config = dict(
    n_layer=19,
    d_model=448,
    n_head=7,
    n_kv_head=7,
    head_dim=64,
    d_mlp=1792,
    vocab_size=32768,
    activation='squared_relu',
    norm='rmsnorm',
    norm_place='pre',
    norm_eps=1e-06,
    positions='rope',
    rope_base=10000.0,
    rope_fraction=0.5,
    qk_norm=True,
    attn_scale=0.181,
    bias='none',
    tie_embeddings=False,
    parallel_block=False,
    extras=['local attention windows', 'shifted keys'],
    init='normal',
    init_std_qkv=0.0277,
    init_std_o=0.0,
    init_std_up=0.0277,
    init_std_down=0.0,
    optimizer='adam_variant',
    lr=0.00157,
    beta1=0.9,
    beta2=0.98,
    weight_decay=0.0,
    lr_head=0.00656,
    grad_clip=1.0,
    warmup_steps=298,
    schedule='wsd',
    decay_fraction=1.0,
    decay_shape='pow',
    final_lr_fraction=0.0,
    batch_tokens=131072,
    seq_len=768,
    doc_mask=True,
    train_tokens=483500000,
    steps=3689,
    dataset='wikipedia_en',
)
Each number is 128 + 32 x the weight over its row's rms, rounded and kept within 0 to 255. Layers, rows and columns count from 0. Numbers have three digits each. The size before them is the row's rms in percent of the matrix's.

# layer 16 MLP up, 1792x448, rms 0.0572, rows 877-998, columns 224-279
090:145134144103121084098121040070156166151173143115157191122091155123123147123143184177121141110150141152116070147093165088156142093176160111125109186153080111100128110123
103:070087112089082192118180100033108128114138166097097149144105158165079136023174083127196110203114077151127052099106180142132126126147095081124126120085157174094119123156
100:131139110129151118106133166133111123216129099193077095139122145140092079134184184121145080122133126121056107148116123106064084139124114137127176089092150088049122104125
116:111184079107081109096068107150131120147127171121143072164138102135148139161109167089144147098124156121069077126129094087107143116150071142160120098118139099154129115149
099:198125121137144174112076123061154099041062089100187145148174143185095103138128109144155101152174099161079131143114083165113140104127102101139144163149088095060192102143
092:170154144032127080122125096113196188128180157153142112187127120105148115143102182109114168118160129196127163121092160163155096129153124152126111155084036158141138140137
100:106118153125074130127163118064054156165103127137139145078045164136110195123129125140175116118128072080133089121128155105100102114120086076167094108075179151108084064129
105:121158175155057116104120125135111114153124145116113135115157161153104157097141155103148083097117154133113130091130069097102167109108134066151100106148109094125104177118
092:118150146053132050155160170117136068110130073144137120139151150131156170112094088210131143093131105072070121174132101091053170114147117174138138077090095136098112097123
109:140109179183117090155162148085119135105106132114126101224159149175164168141115147114117167151174119175087140134077137118166098106121116143095132114159066104093130134067
100:095086113174072163116097153154127123130100114098130047197165115146060083138117143150169110147116122120141146134079124115142155152134107155157113117084135085177162093096
082:092123133105134076135164125053153144108171123133173100126155077149143160116120106140136127138090129175160147134100162081141071065098101118152099092112155154163189106117
109:122114108042149122181165128071194162062132166096139100071167104109100114139049166107175126117169119108125130053084128169109047143139107126135149135136131118091123127164
100:135172115197162156106115108131129123122142143147187146102105166125138138081179134100173144144099118097052081136102098123135165105088078174172102167158179111097183148142
103:122126060078135107124145074101143092130143107184149104128150159180120140142097160105082103129128123104105115147110214182096074125166191160102151140098111113088116215121
093:128122179143194124141094114083162153077149138164138080133118174130151132131090100150104098163172119111169084163108085119150051087148087128132118121141098080108150098118
096:143133150123117119157135167102172111149122183148109159151119186105117083118181149162172176126182066156124129119066121136146134119123111142162200210134156150168145171145
105:097078080101091146077097168084103124140150124152106088059084150080151126163101103119092087112157128068152106119151091118126140102149095139151125125110132172131122152139
095:146130161173076103148090086049109080110128118135114120146159167135072114188121108109133077161128115174121211143116121118110099058072170084115150090120123115079160109146
098:090105147136059093088149090112159091137159098101135118066106131126110091117112192101177157174163154172139167138109122138075105138120079070193070123084150088093145159125
101:123095049102154165052145131100158151158159084118129156089135122092106107106171105188130124207117117129147137135074135110125121135139067093163125121146064138079137157151
106:112129150091140094140168197104164102083106167100189101169140198142109037111151131170125132155151121126101119153131138108136154096128105054168112117166094112129111177087
099:122093153081083082102072047110143106137098124110160139167170134196101123142178089129162070160110167112070148162099107077153130093156158135128136097135158115145109109170
094:126136152101166163130084127084118075119078097138152138141146123190114158158119103109217144118137129087165140137178113128114190111131113112123125161145117098088144147134
104:097076124115154086096096142134108125145138143146094146131142099119154155090143113087160158173135115110105132153054118065160213114153150133096126147148110185125095195141
099:122143114133110126100115095130102120121152124108169114131170115114094184101180127126100180123155094158102133059160119101151163121105136163150163111115141097142124116110
092:149120087136145142118159163134174105151171151136212124122128158103057086109111160120146125172155111183098114123152098066111129119187124127093148110126138154092183110107
101:105170140179102153116140135103091130123127088089134115160065157161109119108131129140109151163156059151106091132088082081161067119123100081074128109130102104172151149100
102:109107188184062158137143105144091131082209161088172085116107123138135097077139077146147119200121124178152143112125152147180106153096106151200105110065143117141150137164
110:075130150086150140105153110179159135123211178093186112197143206143150160161089166164120120112114090091129143190116096078137088140130137093132157137139137110130083139125
102:106114161132150139217108179106142124147144141104134207194098128112108133136150101176130158156102128179086133130169136069182050033160125174165132138182129139092178121184
095:161140076133107106173093147137184100121127169083109149120093161154141136068203153163172072137107198131088058120093148134129161114082020109176109071113159032053125167133
116:134144135181101072113152105165073136188140125154203112138185140211151102133133183096157192166159102148154093119089130159061071093135062153132154085127134132128131137131
090:130134156115123090100152094166116093101162147128144122079124095192150084131111181154155121117182078137126119122047094122105074107158185143147107166136061201114157154079
104:157062180113124138152119084100180134081124073181146094103149138134167043167177143167166116110132133132147139099084115111148139081124153105125108106111124133140207150154
085:133099137141074075121164118112138134106097094154104169139087132131162070131124125108135174137183097128167135168111147132140137113152110150120099127187090126079138117215
103:082102107112094088108074167058135149139179132055149134168144153141107102130146124074132101099119098095114137140090158097125143119094170109199112129199173131116105120142
095:150112084115080088145153180076061144120113160158124138218131179113145123177157102112098131115133122148124057072099149187127140105113110103113142153101155110132128108134
098:100079081160166153067155179025088145162095142159156109136185148138159075150107125079139159140106126150124135108101127166155146081143108070132145146079125169154095107123
102:034116202129138079083154106120163104092089105127125140118131141183090151139164127178163103155117110144142113042116153102104116103165124095178141140206110170132172188161
102:111155094058128130109158141075131145134133106097132107153125185136112119143149142073115140109170078151104146097149145134157137073192135092108155095188125147113084170098
114:045151159120049095159172128142124111144101104107137080093107148110170054084106174104072136108123125145146126106167144119164089167150102102129145090129109132154121098162
091:149105095165100141030104024170113117168120119144179137108104107123129096092172141120122134126130174153123133090112137136168134150134126152092097084130127171134120126094
092:076144090062146112134144056156103151148139150176068130175084183174157136151160104128154092146118097110112066141053109070123152124153099143116150105123111167124132097182
095:099118103061119145157055093157107099118176160137172139111135168140159088131087139134184146163119108154121097139143143171132169111108099145159120130117082139117142109169
096:137108129156083126102168093109119078104124105130189106157125101116125118128189121178207139149098144093121122140123127122112120078125138128177148163172102142097186159192
099:164162109112095177147087113134113170133211124132192107177175190151186081152117140118120180126098119170124145060148110080131087080165150137083135101154116112140150166140
089:156091147093099137142126121147127123108182165162140078143140147170098122066100135145226142119119130081099153103112069097119101165159079135089164141126156202024137147133
102:117115138069142147125091142074222166112124171106119140092111114101154181120142141160186107158152130090139127069137152055116126074150152118165099103162133107115101117104
095:166108138136090114076072101154188120068179036094104130117161118164146106125136117096194106114120120152105075130149108161108118164105079088107118163118107146116117138092
094:135160090064110073131147094082099114143125093151117148151194120158090088166099089126141127143107170165105111121126135151130142130084150171119127184120125137121153091064
099:132138164044130093127157123144163162103138163149133106171116134119099136179176151111093139090119104118109133112110147106135101170157130091113111143111092151108094169136
095:151074156145136140137191153075107107130099082155163170140076124130151077133154117151149064207160139139148131126117109146119170166097134116075100175122140124132113179141
097:081125092115126140117118117146134121170152111175142123130131152136123158206146138081093106139116117114149133116117170146156074125114130169162051083117174111143078160110
105:149118110161137209147059116107194057129169091078146151140090177113181165096104087154113077142147164161107111161072130105141131080124088116149157154142114103154167142144
091:153069173129145223142109189054167153180179120120126132191138129181136099159141139103166144154075110147040121167151179078155103072154111081109170119132137130094105203122
097:109173100174112142100153123071103099152094174166095147110088163141114085101125097158130134135177100157158068147144131122132115181157131140118168191071103117115147124125
091:164141172065142122152111145073110114086123128119097170122034149129122116092116102148133138128159132196120067155119064102111122098105153098169118161171070138136140078103
106:069135097124131103091130159100145160116099098133155189141120125130153182070135188178140086123152155171088109063111119071086080038094102125206097119090144175132138092097
110:144135091081092127169093118121088132149097139145072135186199171157051167133109151086107117145134141095113115061138110094149137145175130104093156132086143123121097120183
089:166186105138136098170082142102085110190156157122186207160118112118135026123120158141134157150116124105176114142112099161206133105133169068145164130151124146148118139117
100:102116102148130130165081101185134112098135148142160089121132145133156134132069134152083137157143088090106141182105153168159102098159115146174125121144145129138075180122
093:213130164139099105173146084049158133108161116198118106126132135147120101109156101143123151142128098116135105137067119091120118074148106127142136156170138156116156109143
099:124111118105050137160149163093126139151179155149122092162089149105128152142133098150118114099116111123118074120098183124085080101136116119155137150105088107058127121175
113:134049160109128132149152085178112124128086078144140092148095101152066082116079139129092108097151071097158106085193094142124132178128082107158122115160110149110138149132
102:156153029108124115098094160114151120203133129175186115085150151169144139145148147135164185131130093132100110046143165130147102063093146142145111203107161162197185134102
097:181138137095136142124146098103177108092164123103138140135141114182082105074071149160122183144053133145082133076107083096113108072168114114172179082138127135089072133163
091:034162167074109141077153065110099138079146170055146120159114158191075059177075139076085134105196105144062123124087137174121095113090075111152102152110073115119134197090
092:176122162136072150179124126169103129173121120175160165128134185142133071078063211087129104101128106092126118141122115094186117092121093111175089070158130116116099123087
097:081138112118162164175144109116167135158103098115149118147109117127179065179054122132154097148119038110150121131141170125161084115182106115147123131109128152142151095148
091:101098189112177155107090122138151106028141162149108169092154156106114129101147140075117096163143099119092113175160105131118108114125109143164095122190095114128150165026
123:122147102147132210112105118101144072120136109107134108081210118096105160103062104068219076123125143183107109162129091134094111159169141133150148151126116129127155159141
096:082129116138102084171148129138113142102202120116100132135132055106144154153162128124138129103115151154091106082121076150152136136131179124136157117148143166159158193182
098:114135166137130148128150112075128132120101153177102154186114110131124122127155136080074153082135041158136052156162165095154120155124103211123192181129139067145136156148
100:100148127168087122098118095092113138133102113112158094104123201121133119154113136126092137163104119125134132121098108114135121149183151085176132068102136120145179152131
096:076071101152149087206127136130189112157138113136143113115132075113136147150151110202175128162103134104157171148081082129153082133144092116113119130089093158159204139102
100:160105144146124081129094156085176153161090089151124111153078161190156152122151132142083093135158145107117092136013147079148124130136121132160100161165091138083039105028
090:091088099114117084131108159101116123085102109137145111159119165138113135172083126094097165120101131130112165117108142098089156106160074076130101114100118135091060078119
091:119120090128117163123098090045135093177106145122096157126188165150111114125160133175084132210111127185176131109112116115124129134155127156120089117108081189142050072155
098:133140104139084174077097068129171112139150177170164217097146175171112110093090139109146183180091107167102080121131125152088093121111135085195116151094137153099201166108
113:138141150144142164161131112149137097148148123112118114128105184140082108085152130136153156145163159121121082041093060141137124070144146094137162115187127126143123137087
098:150067157119099143096130107093185127158160138118114140144089152108167173100142123118128145141138065137062071062176129121092167135125139134121100098161134151055106134114
103:140092167061126104086123163072153131085110090106109107108119154112137097132070136134168122113147123150121142132079125093102155115095089088112083094067125167160149119107
088:138155151136102067169100101112168065080115110158161105173136136135109121104096108129121121167074102156191120152166095150135104049142156076174129085164091141122077152163
111:120087142063108091130147137096166065078151167133146142128095082164135138079132123142132184152117093101119148069092142107119195071131193145188139134233166101084193193097
106:102120152076126155124119122100116120112185163126092113155091130126170132100076073137097115168158110083124157085140122119113207147183179090137136170170113174135110165087
104:117117180079074196071154144122121109109106150125134123122154119088113115125153115156161095175187118129127130131140129108113073117158133104127128103164124087132097136085
107:060116184097108163190114188071125110088123147092100087099070126124112134149137188143131122110162098119101083096163138131107064146172170157165133140114074167113172135121
113:112102181077152143087115096139130135135201135128131095111191158133118080101100115129141089082089145130073137134096140122130090100155085109153150154143142123141206186098
104:149077137103126099095076097163161101094195114040128123123111190142118122151124095069146168125130144140137145118095133179098160140171169147097163088172166115137158153102
097:066049125133132092077135146153137129102118097135137137115094144117071175104155148133149137136127074167134120128169135115100096149087095143143137196138113170098163125142
107:117201150081115104170176103171112110127104095085125090088158219161103094129117132133123155187133106073164098107110160125150126103126047171204104169174101146131157146090
098:162127144106100137154091088149065099126164143105161109123145095137072107090085200133174072131065107156133108163164137143096172087100144106103176109103171129132163154128
101:156182157129085146171113069110185118135098164136125093149158154183134122071069088152167182137093165078075163116142108106091118153150112128107175113203069100108113214157
093:145193128119113135177161148110078115128135124128168121126107129140145097072184157120126142106121126108143131150068071148116104135122115104143164140105108131074077120170
102:141120124135123161120120146049156124126102121114139115090063162088135098105093116106058138137121111133131129120132112116110208147139146122180115192106136165149115156155
095:131105099125087135170108174109172122050106076115149120140190095150168164124121105061145116157108146154099071080163132042119126151228187154146098111099136138079132140083
095:092140117097104085123150138086160159105079113139094095214114093113162142123087171116229131107150141151149142109033113124098073165155080124086123141158102112053136125084
092:102169150085085133169131145169102133153145166086133062154167176179124119167158102119136089107142148121153180144090113158148122130148145154132137119167097089115092122114
108:160127166088129132170082086080190090137135165139190087117167151137186149091164166042171135165110140198135115191092155157143154071134139101120105112181141182143157088098
091:108089149148073133152105107055089097093155131157144105118114154087127117131141108055162093178147178131154086107133148080118166110086131108198069109107146152147107168098
102:099164123103106133152072126107183146153136119104152118107078143136059152103138113118125113176084151135154124124125147071159133097169076130157134211181132126154180158072
102:217155100078132095079146126147100128152139167137172093144198122151185155122126168134162092106147159098171067000080129145085138125121152130072154130140086146097104164161
104:165132137056157166147098089189098144111156118112119115169153133150106127083083134149120193109134158176080150130085123134113105090130139096134112142158108109060197132184
105:110136099149022170107088152114115125107079123092139101175102139100072140154088184189116129152155205138139154063125147125113098079129124149129093174127102154100180090168
089:139112126137098150094170193126087116116117098156131167137121115193142154148131154127101102138097101058146103089152137099152102117144132114144157139116115161085149159195
097:062096104105091144138206071099127099156132102136150102180150102116134135138129120120107094086123110096149138195113144086146107098185102148179088169147131155065183089199
106:101139137108120185067111151103125146124151113091135069090139140087048120069116105162073131110147094119099076102078120159113068158151053096154192154160111157153111188175
101:104057206110120150074125124129183131170118137143155136082144084093117105140119105136150127154205063181147142151096156109090165135140095094136102133134108127158093151098
092:116096152093170099144102097129105106053154117150091077115115107119192105105062175079139146166086164109130125087132101099100136095113154157078146152161153144142139109083
098:058166166064102198075150164093129126150145155130149141124144099134114082178143197100111129121117156095064168096087085136163046085132123170161155081184154167126112126086
091:163183120131105185181107135134182081157114083156146102133122101116178147129092126183115119167117122162180139080120151132124127085141191042145155108144109088121117111161
108:108122167152135166114123158091102109099186099155132174119152127145154198099096154125111189170169119144112161125113104075167083031124115145176117111165062075074142094101
098:126161138099117130114128206103118125123090160056111135142091097130086095115146083154130130094130161175089120109134071051081134194144101134179125132131113093146099080164
094:059147140075148143106120093100098140193117164152171116101117147150097079160162128121111114129160162069150125109112134174129120140107127129154144150104134109119088125105
093:135134112098089138085164195129182128172128159112220164114134165123136121134120151103164107140144126197139112147118105168119142129182101071127129101124133166139088137124
100:146113099112132072140139121077106145167138160164178122119110126094104145119160092125143139137134170125114118157110120162091125111162105133133099121077078095184097150109
093:164139115109136197109133119082149145146142097139133160158123088101099112124125101116106103053156121169108121107143143145144126136096070130119085150121113131136115117082
105:096169078172085088105183124118143136186174096063083160118130095121105144105134141117125148109112121097092100150124143140083073064160094085124025073173095129173129117087
104:083147150116134187107163123138087118134106096108149054147171134147109100105146130122190100143162099107141141049117142129111028177161079174182094095115086142128071144119
094:095098126057074213172158103105208135138230116125168131160089151096107118132162078124123124158139109091085137196098174081134089088153112096116124139148095112135116117132
105:145126148108091134082161147051124145150106099065157138120126132121202143103159144131136133194158069145137101107128141118128136105157123089138157135131146153103164114101
# layer 16 MLP down (transposed), 1792x448, rms 0.0403, rows 877-998, columns 224-279
094:123112101090157145132160194133101255135118083162161121117119143117138109149141132129139098139133113139182140118126127170168169062070090134159116128128131169192152150115
093:200117113123175086090182149079174140189097073126154177110149104131114107126150131138121136168149125155133088029146159159149160183148164191121138142166132154147131118091
113:166109157153181162125069153089059153072080136116086115151124136125145116191147150139081091126139122122120186110138132137070134158093183146138145168082120129144113123113
110:088163093137130096142098101156148162138136083122112103153090109104078146131157148135152112119133145159081177126093149102104099094121127166084154108153143097175145132125
104:026132124077081149072124127176090086085164089134134090101145168104144128097123098133144125120073104173149150158152115124103150175141137112091131123133102119118177110166
093:118135135147150139114125162100112255122109116119151126100104089218135127116121142147137134158151127128173252159153122117151128099150144117133143127143122118133089133112
100:144127118119136120112117166098101106104126112131167152115128083090106138069160077167128112123140146119126097144117141147093163113114114137127138104176090135155148123081
108:134104202088096129123131134167172078110128175073117123088159144148083139114077130102113088152123098140128175114117091160136126150115115141131106099122149120067094128174
104:121097121129132155136132108108170167088113117099090114138147179093055195138100111120136170104133152131082177142122127089093120116101187107184187074132105116181126133177
099:096131104105128112127096117130130125135134135125137134109140152141102114106116099121158126108119134150099096101144124125113124114148105127134116145132112148149143145149
102:183210107098144128125096132134072185125102108119130171121121132103178168138141203141131113128119237104151132119098086138095076171151152154146188138169145121121106142134
086:133083091119124104145085153087134106137170110105157140113123182160134107137146112116149125111148135149071089100132121162123170124110118085139104142133103165128110144152
102:117124166143120138156136108153093255160124103091115155162109159095102141125124159160091092144115111156140144183114137135137210112118106135147148079086144141148153093166
101:114089133076104118105140121091126126128127144142146129127196126139122099166103102090111101150130143154146122131154153101145107146164161054047125161068115135155174108132
100:070121125111107153188170084138135159191148179067165176153180109108150171146144127162132104112122105182137118155146082115138178083130127103137142160084107137117124111135
099:149104090113119134133077132150141255128137134127103153075158067119148131083102120140130135125070138112108118128133123078121134174165095164142156095112145122144123150136
100:154103127137106143127108126119111255136126151109130097097081162073128107121157145091067114164091103177124139094122091134072130144079079138122123097115109133179138079120
100:145137143118120140161151148163076255131145116124141140144135146026087148101149215093119103106111068136062137134109137122133137106118136124142165173157115112089110154122
092:107163165191157090164127159117028116100125128167098089136135089105086141143181112151107098093102151124104150120155118180146130120173192120086145150103136120116152102146
099:110137166186112134126168194125111111103160111112173100126134178093150121120182158170106079121108087173134106125140142117090147108167135122125143124108135141150115107141
100:136088079083132150097148150135149241181130111160087149079080101068127156161150102154098134115101058102100141134177136128152131163139134145206144115067112187166146086186
101:083057101151120139148201183115136023119095160126102116177146146118127111144149119179114129147137145126124140101169139100111070167149115123174132125075106138194119094145
094:131169108190112121169146117155117223097165118122164126105078129089090155121120162131103156073090099132120119136130152146109144111148113096144119150117167173095180130136
097:058121118144074129140128126069168108134153081151084124060151155086143170101131123161107169125141163099123147174169152060064154110141131177161105122102110095089100120114
111:169134177079070108153158102108145063117215115160087109063167144102157083131120159129120115111084124164121154105155092146068112043106064150154110128138100167100128115130
099:159111126034125185132132160150126192156128122138173177109149088081154099123053113139098126131143156150129135121086138158126162119132154155181135167124049140107126091163
093:127160130141100162104072116106104153140128168050145160080106095131086093152146090170151142140140101158119123134089114176086120174119113124127064206136090137162158165127
100:123126102162106146134122105170129235090097129108129117069139111223135143134100133172168125102161141115181080091103096099113135117117145144095169147121139135128116134097
100:147116108196095196143134128156156064131115106104130135062146081175088164134135102172074164115137152177131125111169118103167100167128169140133156065124119109156121094147
115:130113071178104126156183153098114164134072133092194096204174077132192170098194176123138152177137134152183182121189170129114096112100105153134127159122138105149107117118
094:109128150114113106147136122136081166149157080137118114093132134087108153120067125103150097085114141159080112085168088153108138106134142163041133205155109111112157159171
100:088125184101155103149180095208168119142148165128144131188127096061141120185132099191155153045167111088123148194147110121141096164145127152136206170103092140109137115144
118:150063078127211146182129137151175145124088069088124084186164106113158152120090122183104107130172158176149154159089106113134075098133078100158160132102091121137122092143
090:188111076122126156159165103159192099141143139142118129158094124129139107149137124140139113091167149161125096188153143126133108140143150161138102101150137107115153173103
104:139155129173111116145219138080148171217158148103119134141141118136056189076103095086153082148120136182061121107185135120103126140115137070091140185182177166122064162099
085:120090121122099126141107103128140070147141144116155120142104121184123116105112157103111086119093132125047074094116128135127091137118104126154152142095140154143172119118
102:096133153183129148053151084122139154120154122086117150083106134158143079098082197096120135166134139143089106127163150166152036158139191127161119096126132177132140104094
086:165122144095091125103126097102164209129177097102177097112115153160079098123130125121113112142138043117132103136135092113106137142156121114147052172164062138070103101143
095:138100109124128112139116102134136154101125128097119139163109117154188120187143200122145110098165089125121106113173075174136117200155091153143154126135177159134128131124
099:118125107101139159091134137096087038115142132137146127119155135217146123132056101076099122119119131120128149109108137136104184097153104117095081115121143192166148137129
109:078143109109077190121095090098128100107153133122125090153123126099146123133077133134134004153153125154101141127181073101110109128116073117168088156120096093139136118179
099:176159146108185123135090147109125074127155119091148108136146126110172096181112149169146095088089143076120140145175113095130142067116134147180166161133132157134158136113
094:103128114144104150181164174138104093155113126109136173110083132068149128152112128192119145114127147098115159172142124131054111099157118139147124153124185083072082091090
095:098078107101165131112129089141137236163160104176176176131162163152141145166121079080145140113132113118173155186124130184105131090137072144147119102138192118100141103167
093:135051118088112137114167171087130129080171126117117165135154167129116189091105121112108106174152119094165132133073156133124120157120085109091055133196083174169165115099
096:156134172122086081105124099141111054123105192153124118144155089156107094137114095126128128116168134154143090144116119126121091105144104148122087131094105087078161107133
094:128194120170136113164037118180103255134071138080147182106103108157138120106119123089139126142134138107144180150101098151116149184163123104106115107083164124129127105112
096:122092097137191142073159147097155116062158118093124164162119115171123074145151119074090103163186113116150148176121179125132093133104159128151135152136148146169153101058
102:157091106118137082117185106134109255161110147141104082118153092062091133094146110091113163077126124148126118124108158121120146128124169125113108150114116140181063126183
095:146156092136124155112148155127104125160094146156170094129099131142113104195155137100156144113144125152079136105194133128106056123119106180127210094153129168094098142105
096:175110166093178129070151175127127084135172173161116142126112104160143115176162142160152126111117239139133124098160164147118119149144091154178147125132067137089139123108
099:124147122176137095110129171145108255144134099092105117097122159133138107079159138122128116152168100129134119123154090144106127162125110130155111067106151119145178115090
095:153126175146144134122153073146089140137078126106146091094052135164142113056117108111143132182098132174131182066113078146116120063132140200103085116140136108155108146125
097:135107183063175119136103100191135093173135087097162102100086104125133133123122103096131137059118125124180147095171159139135139090144068170164138113123117110099175119130
107:081140182130106157178151207079181115162115111116117164076119103126098140143096116159137139174122083139191078141117059092154126134156142101119138149103102075121189111123
082:131113078143150104144110109151131208137142118152137141101185147152150125106096089105085109134129130125091141103113104145130126126169148113115137138132102167138185111135
094:173057181109157079144150154170124138089103125076107097162111152126110130154150114150089070129112141130143136134124127174109131160071147206083110183088176135168119143146
090:142110114113139109136082094092103098173159119119097136107127087150115131102141102109132111156078150118108091126187135126107114172123122137157102106086170121117146111098
107:136131162155087084150129134193100255159088141114106086124068130139159134100118161111171142114171111119131120115113131169137126140174130121097126105132134042095088151129
108:108140168160163140157126131167066132204146175150056155176155093122149085126153146170159139137135115144147150073127182188106130133119153145116113103081120131180108134251
092:135069151100135132138160145108160151075048184126134092143100061174155108103096153177169148156173116095183107207126069092099122140133148145105112121141109157111125132139
108:126088119184146119173146160094161135157149108159111123085159175084171127121165137160113141105094122119098130085136106170138185139074177130124145163069076181103128120122
087:090097092077127148163103083108135235139163135092138121107057134076134081111135134167149155146110166162110150109171075109105108133174138143159097124183056167113126115155
096:119144129129095134092136158152103255096099147134114102152133140000128147133133120117128140140102134131118111096155124131135133163144152174109115162111122133118161148111
108:158099132191150144127127148081180136137113149189151117151150165108140111118139107159084139142163082166117150114177099154157087147143141094057122150126093125133141112093
106:111107087170100110100131143095135175137122121134167169124161147094132120102136160161166099111149142100143090121121123136109132124108081145159115116083096071169170107177
098:108110151164109110131138088145157182113184097062150146153106123079097174094092161126147173134113102126050116079121169079120131139120109133174123179152129176146082173117
093:113147121116164102125138091151109067153149164149147102182083145144153126119083058149135105163096181129165096079129114134122104110140081120116131114153089121089108087178
094:064129155163176168128167114134138055109188174073162140196151108179148162158138102158147116181105127149092159097173137125119117146102155121085144139128092108170143160131
096:124191189115158063121160097177107248136185131133113125155127175042133082122098159055143092095104120142132137097143105114130130125129094142142143166132117152148151155133
093:198110141067125128137153182130121080139163167159082120119083132143170088157144113146145045109084086125119125153167089121160125134156175127162136092106120161163130156158
106:143083164102118120162134188109224110134138116110139125157067142141114082140180102171075130136106095111132100124065134087136143096089098165140106146140164137098165096150
099:130109183112122139160110091163090243127070161147097160182153174195117094085079073157140113161116148086120054148117102142214136073146130098122109117145095098142104161098
088:148113090131142177130053150159167218175129123114142136088100130120143061173104134114153107121137172135102108129113100124171141148122126126146124131093128134147139134103
096:122149092103110113157089127150135254170132134077116176160118165091140118060149096106174077145157125163139095123076135127119145106119114086148105127148167157159164041134
099:074134171180073142106176165194091227109146164137116064125131129082136131078067185188123135138117134139112115194080168153103082188133114129120140104116094196116089164109
112:056147135061096142092132141120131255107137137110167125127120109098138115083162138158106125112109113114144134138149111111048072150106122124109166111078129156133112092146
093:154082193139109125095090179095138213151140090158138125154081081149100152127159114132139090173146172079158106119175124170106125124119168158086086156152091109144203095153
097:118118134088079165160091168133088159102111096153119120167136150138067138065142116091118208151170098097097128100165125097092157131122072188122123188104141125107147127184
102:108110145110143117164159113166155115140128166151203153157127133138169161127128135155150143149114111196161139091140182150117098114099112105178136116164134137135177133152
119:115168059142133129143085082147169070151086105062160058094193114113098122099085114081098087130129146144101159121170076138150068168123085132131154176129098084149140183184
102:129098143117160098168153124144163109098059141095116082137076080115128169120101119122140137159116171083156130114130134127115149158119135183066162136063131167074122148137
098:149143161102130130139069085069117080131093177121137179133161128102177116149125133158145174146114108119166128177137138070100098109129198181126168165190081121108122114197
084:103118194218103152145173107131128096174088168116184127077080142085121062104121121142106159107135127160159158094107139129128173141168049105096125128128093082130160089130
108:213162106061096105139125151096177136102133080185111107132146115088099190141162084162122194131126095050149134100175144156112103114065191148135125154148190112163144099134
108:074133134156159151068111088094148219187148094106101070125111135129099089100164124131140131118146197101163192119104124173114136097159111098144160137154105108137087087154
104:125111093120144093123103105107169008097123137125142090137160105048105166121134099081115100131155111132082120114142141152096147158116078111130113145107121144142156156101
104:144110118128149132126101090159136255147106135131127190177131126066055101086144120132180104132111108119100087139144090154178133097163110132144142093129156125148148192159
110:122105086043128122148110176143115255105189160120124178088210111104102154156163163145156102142127101148067071073140095095162159130113106164132122061116083132159170159197
121:111130086145128151125161119063098127078108110170126100152174069109154126069100159124121106106155094141076106180150121098124079083087110132148093161083124153095080143107
095:141148146152079163102099046116097108129141165163145135137157075111156147085124060117165129138124140126164117109144132107164113114196167136124087129173122080085130139167
102:123112163133132155170151091118119043143144058100184109113175074150192124102153220099122124130115151213141156113109052110147124132127104134138137132113136125126108132150
089:119147128098120129085100144114146084090126060139097144111113126101134116092098104094081169105179141173120099093119066088131118120153098144166069113149139129108107107082
101:103109109174122126142123125102058138097116107094119124088159115109139150152112204138093168069129155077131158098127114121165152096139140131137151097084133208158072090102
101:149129173193107111128066139102194111154123109113107128112149117118090113129128137142103117126156159215100129134092106127113105153136131138114173080146081105116121131121
102:096114145088164136124106071099125255137153128105116135150120156004151145086168186135111121130155144093125146146124143121127080094188125124121154108149122124123096139122
099:097057170110092093168122094099148099123141127124092158166136108085152118123160161102139126139112114129125058092179100097101082104117073093122083139119064118091124105138
103:124150098108108132094119124151145255169078156125149148100129114121102141118174149123062117171136157128129076149113111121078138184116076139107152127069111139130117138176
097:123113138142093123131115111136117223092082112143104142109094059109120139075097132153133117131151124133120119133137090108124165124119076150098129144128152164139148106171
099:176110151158095112111151092095111070142143187183168188118104136131187103062128138084132126200152154130189144090112073169088147167112178105140085119112128142039183164115
090:151117161134138145145112120065120042117116129169122165110113089088142082186116173074069138099154086141133148135084126164135124142121157163101122141170185110110151098145
101:119139136114135103125148124111142221132134160133080134139133122056199165110141152082148148140140107097146135088109075124119158132121144111184153126130119120113091136152
084:107115100106121134112057139114115092141115083085137147114132159111097091179080147139145136102128097189140123129118141111128121082139088108148076142142180160113162084135
111:089077125150098112162135075164167255129117095140158135184152140128128171165147123096129107176126091098084125111145149123167113096124118036108105108108129157129106128115
105:097188075086186123103097212152171159142151144135122112125132182128123051159098158131123115143133087152087142196112134155152109101220148089116079145086149171184094094092
091:112139095109122131099135139101134066122195147135108121151159123184125152146108146117121112137159140066140101061118142173139093109131157116121099106145136157125137077117
098:117123091109100129096154148070117255103095162155083104083141134084122145152128147134172081166119133066123127110140102109123129145096124117104130143131056154138126163096
105:116104143167132139117109120147165255114188131119099135119103138037141139142142149151136093111147122116066121117143070114119135149118149142127077130106163146153121119130
098:135114127153140108161119101133100077119118099163127136099114136123162097133130129169118178124105121141127101096101112148131139104143125093150162064180136123149121164063
092:094093141064153113113069165138118097128136206133097105104120172156070085121121172144160110075125163107102062130092125125156071128186113132201108172094089152095137092107
100:125067182143153180131120133123103102111137112138146075123151159181211131156117156133083113143136133109142159095108123130160152107114095160162130078162122144101157120137
084:142141099101145154121165193157144083130163103128138131109135130121111161126199084155104140149131157148135156091203134156074164126137114195148104114111147121160108141142
108:115112127092126132144088111172153004099145156112109136125138144205103111084111127143133134162124128105151114158119155129086130119137092117155072167137140125147143149149
097:137112140162069166143153163091095163121141179125130097101137193159106143126171088191136151136108153084102167102147167166179110150157112175149130086135095070172118134114
086:189136143176156108135128108096130192139077125176111166121153170089160184103139188103087037165131132147134152096071098160136157087081130078195120143128126160157138128172
094:085125154163155161143153063154116136091168124105079133138157176136120121123125168142068138110125148116090166121145117145118138124102095133096130103146106170132092152157
095:126064127085166133095125134162105230090131124111143112091086152057142145075080053099095105224143081173118091102086121143061102145139131153180102106118135133099204140168
091:086074119184178150115122114153146255170124155087118138144135125133173091163113121151179162135123154081124093127088141114128110099138095107100094140163160126116143141138
103:144119120061125087103094123128140255115116174191148072100174111133112122154099130149119105163101081117124121144120144114102129111110149149106113165134145116123118150151
103:152088090101160133169122063185119241099095036089148108154155082109093103107124093092155120115118112157148164150102128145161174130142118098114151102128180081134158107153
085:127089116109124149074144150115128255118113123107097136104136122000123131133108131143135095109131141077134136106093116114145139173098138138168127113136093131124094171119
108:136126142109113153176154126120130072103120120142111096139089143127129139127096157130128116108103130124146142119155142111148141146124131148143104132098148124106104153124